config.toml
n_layer = 9
init = "normal"
init_std_up = 0.0276
weight_decay = 0.018
decay_shape = "linear"
batch_tokens = 131072
Each number is 128 + 24 x the weight over its row's rms, rounded and kept within 0 to 255. Layers, rows and columns count from 0. Numbers have three digits each. The size before them is the row's rms in percent of the matrix's.

# down: layer 6 MLP down (transposed), 768x192, rms 0.226, rows 647-702, columns 160-191
# gate: layer 6 MLP gate, 768x192, rms 0.232, rows 648-703, columns 160-191
# up: layer 6 MLP up, 768x192, rms 0.244, rows 648-703, columns 160-191
down647 096:148129139123147123065144123094142108126127148113136131151149152128131133122137110106159116120097
gate648 097:154143124129137113134116140121140142116102157098134146098087100187089127100128181125118147152143
up648 103:164104123168077129135159135114138160140169105144126163044137116128077135129112129151115166155151
down648 094:113109155139134123152146117165133189116103117130143108097170099132189145088095144152101147128099
gate649 109:099134166183075138150174090096146143131121137127116152136122156113138164146100165108167139087139
up649 095:131105143127124126110119116117120090125118152172106118104098114114121124114087140121199124112160
down649 106:101129129137105142173139071124115114125095154136128142121121133106098154133111095114125139105158
gate650 104:085142123118170105179130133147096127157136136123104139128138084155144175148151121111102094126095
up650 108:126088147165146106100113138150080103112113099153100103094126160131156155141132078148108156128104
down650 105:110090134143101127071102141100143112103150061143100087122109127164147127142126162158156150116152
gate651 086:113085118129114108135114109139182142163114071109120130154149121117139110136144119112133107145119
up651 090:102150090144151121141118084120102125136130163149128107106143121140145117129133143176131131108128
down651 102:124123123106146115088102140149117079109118110123123111110113145117104121089144109170138151139159
gate652 090:151141160095120113152169161186132169116129105180137130172141166137073130117126142130133098113140
up652 092:103135081166087151117095089119095116140127147140139099152125116112121086151132122109060186118112
down652 091:127105087190160138148144123135110138135113143105086153128154137147109120168123101144100149147151
gate653 108:126148138130111148155144152137130126136151115105099082140141131108145160109148151122164153100116
up653 120:141119157091148162149123098118079142112145136153183093095142091136117128124118096119153105114123
down653 114:143096134135148135140104124117155074125129137096135129139159076117117151100126201112126108098177
gate654 089:169104135102165130115126123090111091145194184162124132134136155167094134148147127173123112132177
up654 092:091148125148129137142090123184090139089122082127116119153093090156118102196131164120139105106174
down654 104:075125100112139086111133162169124160112137127132102128106138111106122138093102091118084125131159
gate655 100:117137128120099143167083107133150152119117144140105106131140126127142138132173164162153164132138
up655 092:124137125101079153156108126161146101162174090107142137120145102097130141148162140105162107121124
down655 100:143128115142154109135144120088135185132150140127139128110152109152108193103145123136138087136143
gate656 100:170105111107112121119142127123138181089129074125137110079158090134136100094166122167175142138127
up656 101:155109143087110149149151149151088113110136106117186128130114131124118140107136121163158160124148
down656 094:147137132112150111116171096107157143107093115144105104133114130141158183152077076117147140099164
gate657 094:146147133176094130150103136122115143105154141139146118175145158137123114112097146105147138168124
up657 101:090118119093143145106137129140099130172108106151116138096138102100144113127122076090145111153144
down657 103:093096142125108174160106146127084140130089117114120134124121130135105165147107119147134143103151
gate658 096:128123122115148109129123162128134131181142084153155103096122140092137124132132125159140142109111
up658 096:112120116135129084177095106074086134110128143106120151142151173134163159172128123119116163128119
down658 099:148192123126126137131110138131127164134131154134142103128123140109170151154116118162144165126099
gate659 097:147127135124132148115120140151145093172117070113125131160133129164113093134118154140167129092138
up659 096:114110194156144149148111124123140163104107155146131155131086187105132148121126123119171151118136
down659 098:119171117136140155156094099116132153129144167126125153126086099108127120113161080138144135126159
gate660 108:092141118142138110142113129133105127137128146161119108112169134120110157107141141058140108113135
up660 109:104096139103164115111134086105120137093129148142138141113125144103099157150136148136102101136078
down660 107:166169157128116116139152134140105145097139153114090169162108114112134120112138103130160125074110
gate661 097:120161109120142158127125131093094172151124161064134128144167133136094108077158102132133108119094
up661 102:132106115151133141134152118162099117122107151133172105144146149086141056156118145132115135100146
down661 097:137102159121138166113107130151111163148146106127158129119153138098135110114125084165123153122148
gate662 085:114138147100181107109109148163129155108133146131150162074096142141143172139141080132111128105130
up662 090:132147152110089115145114121128120150136104122150113114080126096102114119131155137090077113097126
down662 093:144144086138138098125122096070154133124140134146113127175107182108179135098110185165110114151135
gate663 099:137114156110106113125118130126094126179130140101093078144121164119140149142126143143118108100099
up663 108:118157156128134137105134142136188089153125092100089111112133135125135090142155135084107131166103
down663 104:112087117136095110128143146150123095093156113091156152141146094133169129122131121128185150138141
gate664 104:113152178119161117117130134159083128121121108160137124122167103129102107140169112142109118142122
up664 094:119141113124149139151102117119108107105121145172161124130139116095138112121132101106141103114127
down664 095:097138156148145152156121124146094100142069098123128150171170131156153123104141132145133117124131
gate665 109:119153114151155096108172126104141125145126126144126136159104169139158089145099148144139133130165
up665 106:150109137168120108143099196106149132077113134147145110118114182087138126112131106138156181133133
down665 099:131120112127169134133125126130150143097094122124091157163102135107173136101116164153134147127142
gate666 104:165134168089137159146135140151110130109148111140108150165111141142130142092113107130117135138132
up666 104:124091091157117131093126131113124149159167087165110149118137150160136145136122130109143167131160
down666 100:118165133109096108134159171097122146085099083164090147160128132120095132130139119111105122160170
gate667 080:161115122133120126147111123115151125139132146136114150143132070143109107112091154102141149110105
up667 095:123125113099143159126127170121088109128125089158130124105117140104145089128144132148074100144128
down667 072:091159152107116090128160118125118107106139119126112121121123104120138155163104149106016099130169
gate668 091:113094131139135164141105139134107125099153142121133141122195163062160146084131126181106114126167
up668 099:148100148121119117117104111157183098113150159134105102133157119190175086098109135114146125171131
down668 086:123145127127144174136119130074100143147088104099106102132155118123102112092150132130089132139121
gate669 092:135091133125084137139084120157132133138140130094159100128135110157152134136127146181109118145163
up669 092:158125113082139125103110156098148181142071158106135120117138199086130126099086151134124142096137
down669 094:171132162090100112120150093121093152081157162125139134125106131134135180102144116096141079109169
gate670 100:125123127093109124155151162105083112153118165114075135154131101120136110148128132132140165165123
up670 096:142140143112128140123112063141209108121106131127160161145137104099139160123133126128089105142142
down670 107:146123126181111130152070132100179135125091129095192109131117135136116156076147113129108151114137
gate671 100:110168120091125109156095176165167146129103129154114105151155118163118102148111141109119097190133
up671 107:136093111105190169148120127159127073124143105132143098100097136145110122111105131155131135136186
down671 113:140110116087125121141130141125163132098155077131061114108174154101162129140109123099102149150129
gate672 093:114148124101151111101141150157150151142136097124142090162133120137114121129126170118138048090161
up672 103:109124133147145123124084120138164129142160139117110125126117102120102117097124105132117154082106
down672 101:139156077120168137118108094113138094083120137163116101114106144125127163140123123134112166103108
gate673 091:127154115128166141116115104156111119186070156113132142165100097140159109148100129112104108137130
up673 096:140111112137170108136173112110128127167173136139125143120098166144126156169127103121136108129131
down673 092:103114124114151089104161053140156106198132115148077138132119101105169105134101130128103103125120
gate674 115:117155099122102140125112164139142141090116171120157146116139104164095136136149118109090185138084
up674 101:129136115161142136112145141107148164128136103095080149090111157154107146121124115108115153107090
down674 104:152095146128155110100113094118111154167162117126155097096123177106154138125093134140111088125120
gate675 109:141116134149116114160128121117147135102133122148116073125134124106152151084150151158103188095115
up675 096:138094165133087148134147115180118132114150104145152106155142109094103174145171171089128164131082
down675 089:105105171178135105142116127079091075097111123112127121153120159124151123159096102094225124165118
gate676 108:121121159115113123105076115106136083138119133108150152149159125141124125130102118139144139127104
up676 114:120132096185121115136131179115167122120160148121133111092112089145142104125140107119141145086125
down676 114:130108110154102113153112146143158120122149159121130136148106110110105121144116093104113164085186
gate677 099:132173097125176062110108151166156121124139107124104111101163101135143119115146159133133143145157
up677 091:093173143145095149132099162134065126109144158112107093100128115136195108132103126147168142135168
down677 089:149105145158117166143102114157109152136118121103116155159132120110147124088147096141097176150087
gate678 093:175123148143144145124123125122117149142121134174107092147156106063128101169152117107109142106151
up678 089:112150110109138092121133152094138145114185120134085103124101096104128146155116118149119105101122
down678 101:098116121163118111154152124147169111097137098106116148155143103123127178136152143120136147119146
gate679 107:115123117137131129114117087173169130125165143109084113111170125148148139141115146120117173090124
up679 104:139138126073110108119119141129093120161135084085108133132126133147149142127126096126109117141134
down679 106:158144145121094141102154149125153100097086098139154116164117115161181097134107146112144093131107
gate680 073:124126107105164114103110133112152185176131099106125103167132147154117146144172103120188089129153
up680 082:115144104173116127122115156133080159115184105070141130125101142115106143119136125113136133136075
down680 090:118111127097135151170155125129127091143083160164122111106134125105168142110111143157121114097134
gate681 096:144139137132182132126142129152175130104109120155096130120153147184095111133174160106184148078138
up681 096:145128138111136155136152093132106091104118157173123108126118105156125108120171147084136156144141
down681 101:148105161143111109122149169131181143154135127124122106143150121122127117118082127138146172155151
gate682 097:075100074103131186108122117091154117122152099120090136122157126130151148147127140098112161093114
up682 100:120143170101126145109118155114153104087159144123151127100134097123146127101091131134112104094095
down682 102:129127102071116127090130146138180149146120169130159122136139114161111146142110133124208139164106
gate683 106:145190153148087133142164149165115188131112112155121166138126172138115166109135138160140122089139
up683 104:111091147152114081127141150141139111147141138125111134094117164108156112117072139121116135162096
down683 104:123112145133195103097155149136149131124080110157148093094140134120135139111141100133123158143163
gate684 114:141164090143154136155132129136121171093116124100100128136139106132119093125098141122100130133099
up684 105:139125157145089115150116135130118143100132124150104115119113136153146149142134121075125141135171
down684 117:170111110050100098110168169148124099141142191124132100135114139104152109134137119139141122122128
gate685 107:153101112159103138110106124125096141166129105134128118126149178178116109135089114141103134100168
up685 098:113115120134126130110113112086095115155098119169167123170132116142143085138104116138135133150127
down685 102:150094088127132104104124091131091090147130120167152113112127107144128075157080119155125111118112
gate686 095:191130160106148103137137169135162120123126099107162091139140112108068126104122127161135145095147
up686 096:096139118104112111111135113134093134142129164103130138138129126080126173088142155154121117091103
down686 097:095151097094148107105119099100143138170144142129138167111132106097089161099128115154130138128081
gate687 098:123138170093161198175153125160131149177159159160160119125122150122119108143132129156115133127165
up687 096:099150131152146123134121117147163159135121130126119145152117113156094124122112104149050135124082
down687 093:137105112165121131136151122155131189059108119129132164160149118152106110106135149127159140138107
gate688 100:154100199141125157174105136067114106135162161130161132144144098115124105080153149139134110130118
up688 101:105117126120151145118170145146143161126133137106143132096128181159125097186097130139125104129143
down688 095:150143100157108148120154114123115136132139107121131136111091153140173170128098126118147145141131
gate689 102:127123133074133150139178141130132150134140139130106080088101109111106124113128141153154106094083
up689 105:143130133108165109099077118105106109146112132127081113161113087158102116101093113128184126111079
down689 112:089112163144164135135120147142134142109127171124143125121145111129136166121142151160124154148123
gate690 102:178099108065150102151123134080124169093108126167127128137180182098149163128132112092180114168130
up690 103:102139145105124123110157077139110125158165141128114090105105101125110171136116117172160137074147
down690 108:164103115106085174170129154096117129104148115136148150167164120099148168140119155098126169107162
gate691 091:119116131127100091157125182157167145142130144127102149159140149149112117121161116149112168145117
up691 080:082131131097133170120122084170111146096139123136094144111147099137140147076088154094139110120104
down691 094:093141101141161115128126121137176073135120136092098138121122153117095145136119110147148093148103
gate692 106:128158158106139175099138129142137099157139160139117155136117156203101140122152180120065158178094
up692 099:161127171096115134151163148138096139164084118103107154150110089140137125129118130128145130116138
down692 101:138115158123111151131132106163129145156092150115123126133119109150170127123116144135147132156135
gate693 111:136135075088138122123138128153151136158098137122101127141121114164110067114093115135163100165126
up693 104:148130120128125159141135145171148153144133117096153118117132133132147146119158156060114119144089
down693 105:088164119113144149126075115127146139135127126140156102174122149102137148112108148129124102150119
gate694 116:143111161102148149133142121122160120125128131106117134119124119131156148120099143159141150092127
up694 113:116155137101128101154147122134120144161149101148136105141104141167124132102137119131127121141161
down694 122:148105123178135135136140146115141084148132103104139159134141151148083107144155119141115087162164
gate695 079:128113171156103100128111104108157106136176129115169153153090137130155146117146118158211176141118
up695 095:124116189124131143113095129100107119137170059124150186117123088126107164142116155093090136145127
down695 084:168107104065137142148131160113157174148112119121128156140114138122135095113092116123116096122109
gate696 092:074146121104172117133140134151141115142145120151134157096136156119144120114140128161152121101165
up696 100:154149103112157140131103105134125163153147146099120152113057104119155145082188088116132118159120
down696 096:177099145157111103129135119136114106123077146073136117071105100111119121129114077099084093108144
gate697 089:140083154141154129138156145112127104159127085126099119099144077121124094083149133133135110135145
up697 092:130132148150134116128135141172151098123119158082134147124139094132126137084119157168105105144070
down697 109:166085117143133127104143130129141118109123132132121141114128133162130131126183105150119073097101
gate698 107:114129159148167088170144121131122094104148102098128135131143153119137075148127122143121107107149
up698 116:116131105131107148158118170117160116187150116118118127154144110100158121115109103183057128101111
down698 105:118106123139099110104144120121130156144086130124192213123129139127113121137114106117128118123092
gate699 085:120096159131126133135129117179157132128135131132187093102106155148117134123133112113167174115104
up699 091:111089163191124164157143058097161112138139132103129154136154123109147109133116158129116125084126
down699 093:124122137115114126142137126119156184104122116118167126125106131138139135101127116095130168129111
gate700 101:120151124114159167132127157113144150142160173134138130127129114179126143147121128119107119134129
up700 114:121095112119128139090114119113114124153158127155101123111129102148106097127163064122120156146131
down700 111:103098148154142088081140126142177085129152112129115132122100102112140111135113102127142120120121
gate701 106:121153110149127092129111082127168136136151109188135095135121127103144130138107118160170084169166
up701 105:098149124160163157130171137128123111103139139149127151098137108142119115132123127099073126135111
down701 101:134098130140111124125132134133120114151129169135096107090091143099126131163132125167136121112162
gate702 101:093130148135132156127188125142116120126154120171131132155126143138182141137122139152106145120093
up702 109:117125134087146081097172147094097146105121132100123055139113112112134152108101130153116126167095
down702 105:116136122121176122086152113123145125145176143106120142163125122160128145111157157100114145149082
gate703 106:130176111121162153120103132114138121072136137127143141141156166054108181100126133139143137103091
up703 110:126110088124146101146132135109090127170125155129161142136128134133117136133139108086127137101122